From a checkpoint of a small transformer trained on Wikipedia.
Size: 8 layers, width 96, 3 heads of 32, 1.12M parameters.
Architecture: LayerNorm before each block, learned positions, no biases in attention or MLP.
Each number is 500 + 25 x the weight over its row's rms, rounded and kept within 0 to 999. Layers, rows and columns count from 0. Numbers have three digits each. The size before them is the row's rms in percent of the matrix's.

# q: layer 2 attention query, 96x96, rms 0.39, rows 0-31, columns 0-95
# k: layer 2 attention key, 96x96, rms 0.348, rows 0-31, columns 0-95
q0 091:467525541522505488468547474514529516522493497468485487505504472487476491555558502511504485509468495479510511459489474525527515494525503501551511488472470494486468509483472471452531472486520485540547506513457463523503506485496493504525472480458506525465507500549529493471519545530493500485
k0 089:541518465477482477524497475503499497442483514507510511499522502511513513505452535490481521503513459484518469535504468493502504481489503458449478498527526540507519464491495497518470528501481521475466464489569520531534505516503497500486497515542465530535505544483462495539508530474521489546
q1 111:528520504525509509475502530491465503492492487526511494521537516506509487499522510503475495490530449523465524534500544505501509497438491490515474479503476490472537575520483535467514496456514510509476503503511487529495493491503479471488502485505556471509527442493459463518486457503462511558
k1 099:471478537487490528545532511447491496503496500498449527530474487500518529489523468526530497481466488512522521501451525494502469530507538495465495501469537485490509460488530473496517456487516504556501503489492510512458495510459512464550525520465490514534512505463493527539531493517492501460
q2 085:465487511525471500499540487494536500523466474478500526508524509527507502509548479524467491471480490480542507508443523522517487498488470455480490482479509467503508437476502571462504494513497490495465519539522521489489497497520478449505513566507524516508514530495482457473498512514511515530
k2 088:546491469487526515525468493499463499490584480489460479509486480445498519511467544472500501482475482503485494523497517502447485513520516560511487513516497508502507536529503453496509515457494510512530486431470538521485521486500507521509495462507517498530511495484519508536518502483459497487
q3 086:484487518533535534514516494447489514484496510523534471520561468505475508479510486467489527479462513497516471508549496480506479491487490461522500520532518520490531521530465514497475527491456465465508473480509482488534489513517484443538521528487566491495456525503490481498485512484455503513
k3 088:475503474485483481533494517491480513514507517511491474505485511491497527556516485506486518481532458473471523508438566506504471478465474512505511508498510463482516458457520541473522478440517493515507495471513507475464470503539511496477535518512498534456538522482463507533531500517494532512
q4 095:500482453505469517499487480516496526536475474451482537493531496508527463500512473507474510499454534531556494510487523459509479503529496542437492523472458473524497526485514527538481521516502501517518506502506557474495497476507532530494500479485499520492534492458478495495506478534540499454
k4 095:503539481500535547488495483489529489503513503529468479537470483528495499489523493487502505495510505459470482483501454508504499487505494491550483517501558480542512502503480510522495504533480496458465522481505464539486491549437499515500511499502511461498479481535553513459455564499482510518
q5 084:474495551525506528552531545489455511523478497487530445504473466498485492512500504471517494473494488505501514503519498472494520548497470513516482483481495503499507534467478526530502463476500502531461482518514490448497465499488503468461532515493529457531505507504482502492527489581538501524
k5 084:518478456501510495480466458504541527517492511462496505524520491449509522516525479478504502495516480498532461518479539565488471529489516499506531518528496521507538443483503508458496492476535506503536507467465531518521535504512473513527492519519483521434498496480483488518485526476446504489
q6 075:476489480543524479488484493511536491535509507537494519509555492455511517511483510476463478528515520503518440482489469447520534483503508495476555439501544487509497531467488460517516496462523507494471498503477485499496494505476484512533505526505519441485495498491491544547496529497486525518
k6 079:492527516484481515497497500461495480467491489452530489443444552510490501515498486497472526487509491467503535507497497496469447473456482502516503531496498520489527490515493561513484505555475512509527504524511525472493511541528513508547543499501442547508509488545485492480522503473526497490
q7 083:493488533491488490495521539488485509476496514533521453444505502512487471503487513485497464490469504476461531490490512440505508527512500478558491531556502520470509509501501446463524520546478550482488485489482530526519479533486529505478472473493508493487435519509521540513525506490518503489
k7 090:457489509532511521494458483528499500563478528505486490541498498489485502525519477539528553504486493510541458500523444536529498512489454476481531465463488460525493491483509537483459480477482451515505474526501465490513507492509488556490506537477495521515549502500490490493517493497512493523
q8 080:579496478461484520473486458504519508521475543497502457549479515493511533494465529516478487509497524521504491497475512498490501518481510509480431521525506525462575506507500541534520497482490478497485493503464507496458481494471456476494468519497536503507541496479482522507485491530478500507
k8 076:452476506490488492518486535516499494550511456462474542487527501525545486481525487477518523502539508500501492530491492491478483455496513503459543487465525470503493469517477458500486510531541522507530508484525489497510524510514560504520545469504497443499467474467520519508513473461471479505
q9 097:448461473503479482478489470480510511504505530491522478541546487540490518496494471448543499477529478466498475527515500468538518527495497527491550537506489528516528503524504481478447489512498472456486472531480478505541478519502497483506514540472503476546496530493474544518523489474482500493
k9 093:507526504500526459543506526502438471531506501522497486438513486508519516506499518528483507535508532524475516473519523537449443496459493440515464488529492458507503491505491560462526481474500474494517467485504524471473526487503499520534532487499530519473507508493491495510508499506509523530
q10 104:543484467496512513478468527474460491480517483460530485569517511501516504533517487476475516474492533525522561494478534517484495500508491500498498500512493464511480512524485516472520530483511503563511520531438513504487528460467464493514481515514515516541504443482469487511458496523492491511
k10 100:491506539504509506517520486492509455541513478552444553494499522513520530453482523533517505505507446456464485511487522499523508506459549543510505457476512512460492493508489466535510473476513492480501501512565476492455492521478516509517509491487489469502470512504488509506505485464471519527
q11 107:550467501520507511491509509485478508529537503501509509531497522434474542487524498458485504475461489536512509525480526521476492522471516513471536516510487493515544522532503532504506498469463483521486562517479491492488464496494494460450491501526479477528509459512502466497496499519457560476
k11 091:467531508479494526495452507480509505514479475526465492501472459554534496515484500537517514502539504477507543469449554494499498479474523521491476515502514489501490520522520466514485503533525491531512471493495549508470540529464439542542485495501516504487521511469498523477494464482511462486
q12 100:495521477510510469509514489519510497480506459505511506492480559495490492490467506498501471520500510536523459481488489476492510499524517472482458485486490510513513526484488490515551457516500515473517556476456506501477498496511526545511494451501482559463482465524568523451531504526523453504
k12 091:488475530502437502455511509508514491545513527470493506482476512510532462531512489476453492503475482483504515510517441492530492499516462515513523497527482476490461491490507503511474542540505494474496472527508480514537555522468471532497489530511526450499482526513455519530497544483511542508
q13 116:556522523523514483521470487476481510516512508486476536555495492488536472501526476511498500474494516512488519529493532499468451502457495487487476483506504454485517542510519532509509507445510495530511522517484517501501487467470493453538518520496515478505560435470458467505505512507489537472
k13 094:453483491472495530498544524468489502495524442485456521490510514502480508489511498506535515528511443521494514487467511492533521493476591503475505553496513514520518473487498489531490511521501543511490493449486475531461477557465502497457522486495485502507481516494520507509483511493473476495
q14 089:450473502509518503513535511507490507546502524531527501482482491526507514478517512542533497515532495478501507479531511553540520479513470451506537490474535525475517506528477503513478504503476477503484483493501510493493459461454480503512544494486504466540486463525504472510524525418493458484
k14 089:531530520471507492455465523466533462501452479462521474477515540518529512517508499475502493469465528474483528514475509472493507564498505506521472490531511490548516486495522487500509480472478491498539470474503516456535509529533500472508481531498542494441495490473474488463509509538508520505
q15 107:517466499521534523483503511478473497543501512510513490520498483550521521524462528502472493488530469519482492441509508483511482528476494513498455494500534496485484491518477530474510443459496480542503476537527532499518519509490497442470474505530500543520503490488439496545528511498460533504
k15 098:525506506458505484564486494493491483497528516467503494476526497499479485478524488498538509501491493508541531552462538532499503465478528502507521492506496499481541536487518467511514531475526536500469496447459473457465475519470510520525542465452503511488473485468539463489492493476517491517
q16 092:476529526541499474497509506518561517455486494481465487474499508519482500497481561480493552482500532448518504501504478474476464457548492463475527495495540516486492489485494474494539491487490473522498476521520516511530517560491517516495491509462490470499499548532493536509502469475493464512
k16 089:469471473477522504520465504517476541523501514515526469492533545477491505505520484510451517514501448471535472495523475477452500524475464478526488512527512509497547479489501487492467514534482501467486508473493499531506483481578465492513540509537494477519503459489527481540495508510541502494
q17 086:468512468481511526483487522490499478541521515482485469477479494540496506467490506495507563537516506427515465481553486502488513512482467433513508463517536486487529508520505476498529499518483475505497494516501498519542520530517495493504481513471549520491447515523501477478529485551475487514
k17 104:496498511540474505515492487496493524454485516516561461475495512459507529522518507523503499479507547509471529541503508491481474502513503541520541510518499500493503526468455507523447515456494450462514471514480499486479457477514479471505553524517494496489478512460456511525514515460525518527
q18 085:492474505505515493540471489535522480516483507494533520515546456546505545529512482485475452535500444472531487540530518508467482513525521459501477487491452505490505533470526520548497513481517500533438526495519521488515505482482485514489511480521452504512513493538485458506498504512504466492
k18 082:547504498485511494475530476490504458501489520463477540517447500475529448473527505500483485466550515472471491534476485501517521509502505527526527520487513488454507509546501523472517495532512499477502493512480486496517505485549503483497509507427530476446510464464480526513507495530505543511
q19 087:434505492491455474498470503491505503484544481478516506493521516518483471500490497501521508532481559464513459472530487504517507533516483529501492486497494500508439523495531453496486508469498529473556505491497494480487570495522449520522483507515522505498469528535516485506521566486493509496
k19 086:530519511498501484482545501493505482463490522501513474491498470485532537513450499485505479503538434490497540483520463515499533449526521487522523489522464518519518502478496495459510508481490492491477490524556477529534461473524513506503508487511515549474501536461510489477486432504524482536
q20 086:502551506493507467495485528480503527558495504448458470487481506535496495497453496473457490498494552499497501527476491486507537544526493481525506487493478571537475519482519464453449502523543465475473482504515495509518535514480502505526494500507467486503487485496533513517491513496516539521
k20 085:479485514507510495510500443531478506456516505553550535478509493443499490493468536503543475499508484503495486499531465541519499474509476476516488515503503467506512445525502518547533470486475531512519496480452502478512501488530497502463515527513495551495510516545516530496533498469509455483
q21 078:547500474473455467451497482509481512458468519505516469515486464518499489532494489493535505523465491502525517519514528503516516477470482481509507548512503545477485494500497453465541486503472473460495525450499523516545473493475479504488540526531499526496505538481491489565477507530500479512
k21 081:471518475506503489569481471494497515519516496477494529485539501454529541487499532522477502463527512530488459498487489489516503533529519500491496470519475471527503511471524564482473516487526525524522463529478516455448479508546481456484465481462498468500485497517531482513517520511519513496
q22 108:476497523479513493528521553444491496500491541520539503492511461523490518487518501473534511499486491471451493523536507515459504506496489495501531493529522461474516474477476477472472461479533491508477475521530546479542471498515541488527474517500566530532459487519465501524470494502489499501
k22 106:494492520517527484549527498474510478501511494498521449470512506449504491495518499523493516480522482473524503478471532477523472547465523466498511473532488532509498529524494538489497533458511499551511511486477469478498544481504490462466545515491458533475521516474497457520522482492470532546
q23 092:553520513529510512445466472442528492477518508483502450496488452479495485507517497523469503512479505500504545475512511515485458513502481473539513503519479517530471470511479467486496478501506565537500550478532519480484495510497513491497508490495497473506501510483566536535509513447524511505
k23 092:460480435497541468516544496552501483492491499475477543509469485535468519500486488473531508491483501486539438523478483534533505492539526516475477483493490489487531513502494523500492509496484487517477485501486440515503481485526538524506479524532469515493525491515456505493492484562498469476
q24 079:465511492468503498488473528489457493504490507564509486511490522458503529483527494503495509481549519505483514510510488424522504479476506485520478572481435495491518513514493508519525464472469481474543491498518503472502528497512521510518525489506484467460516532554509507473484502476546507496
k24 086:528488542488471515505491504533510510529450493473524476494484522551530489514519537480492503497522483524471493488484495536486495503494489489492516449507543478483473474536473544511486526495493491506437544516458544490473494487486477521477511507476513545503476440459496512536475506542495494528
q25 098:494517495526473482492490505486459539481479520504536495523477490503524496508525497517490481538508485524489544519513514501475524515477495480461507504505531523498527487504521484528500472456483465539548457485479502497482506500490507500477492538490535502510452486515480412556490449559501503468
k25 096:517485510447488523544490491473534501525510479491458532516547513513487488486490531486505514465475502507540553503460509459490465481507518483551523502477494471503488497523508545440479493491532529522490498491529515524494485515494444437511496493505482517502539485476506530516510504488466511543
q26 098:462507501486474527518528504524502456495535522439495486519531547526475496469498531532518480507467503507536556473507498501507492482498481455448488471493472509494465499484487499464494481541500469517486517499519490553485542504560504466517478489519474506518537485530515537474518487485491475497
k26 092:490507524486528480498474473475473516491484458526467547479494456485511470548463486477483508510504484484480495530526426478553506537524496523547492518486503526515529485508495469519499530454524539478515497536461483492515485485463505514534524462506506523495487512468499483529521511490541522491
q27 097:529509524470500464513529539482468517516540484486541466522510458492487524487513516483499554504501463496510456521514541493516485495476493430525497491500483480488548494490476508507498493459453527523511455513529539503518536494490508474502481545534500500532515478474469488491521460496472534506
k27 096:509471477531523548524458495500503512518485500534484499507515578511495487518471480519531490457514479494488518486456553522495491481478525507468508559504532511501492505530528522495515482469509423501479486475477468466459468532507499498495517507487516525481520509467506496541470499480485503528
q28 089:481502448534465483475484533520499441505510537549494566497507486490502481503533479478501530521524557523494490544480502499468513500507475507515469458510515523471484524486519501502467495515471495493543493484468541502487474486466503504512553495473465505481484514499525496523498526451472485530
k28 090:503513551465531522504560472489509527503489461438494464506497518507491481482489493527519498495480476497453472496506505467505518514501506527500496544490460449533502489483523524536498505516527482521476543513525483477515505523543511489466463539513531496541520457507459518478474464491488504524
q29 091:500485510490521524487518468470479504451515502517459515557488503481488494470489533506503534457461487498471475530492498473500533534493519478493526490490511501534520492518530467473511548499515557504546547514496513487489514448497439448499517483501474512514538505527512500523464481508511495462
k29 096:477532508530513474531499524503535454528478480504480505494486518509514547500488459480453465536525486474519531468507491489534492477518495530489482506496478515474490507433484498512511476503502532513510474469532478568515475514496537545516444483487513463504482491494514506504542481550499471508
q30 082:510482543491521492516506452476452552481508495485530518564493524450488491517509517536499503485462527468461492491504500517481454503502488484500507502524533472511505451486531538484461486489499496530460518503499499510526509559474533480525486516480534511463461534527460521487512506497502517497
k30 087:520507476520511518497503513522498464530504501514497459471514490518506573492520520456484505487521473526519512500485535503567518503464500534488494506484487534465486525549466512515531513494502456476508475471487472469461523423500459509472513506516488485513508519500534475509528501486459511533
q31 087:450462512479480493491509482517501492505508545430508525460541546516522504508526485514513509512505523473530459511552519499500510525498518466525543500541485508482517522464478481473491448543498557490492466493511517503482512500496523457490491475495509484468491497523519496500448535521472510487
k31 082:529501529539509472534504550496503520495487508544497506505520503425479476445495499511511483527493508495481514514480457494491517503490491495488451511475509525503482523499525531549506502420491459507492487511504503500516520485473445562530500509476474530496497514456500501506518483474536481511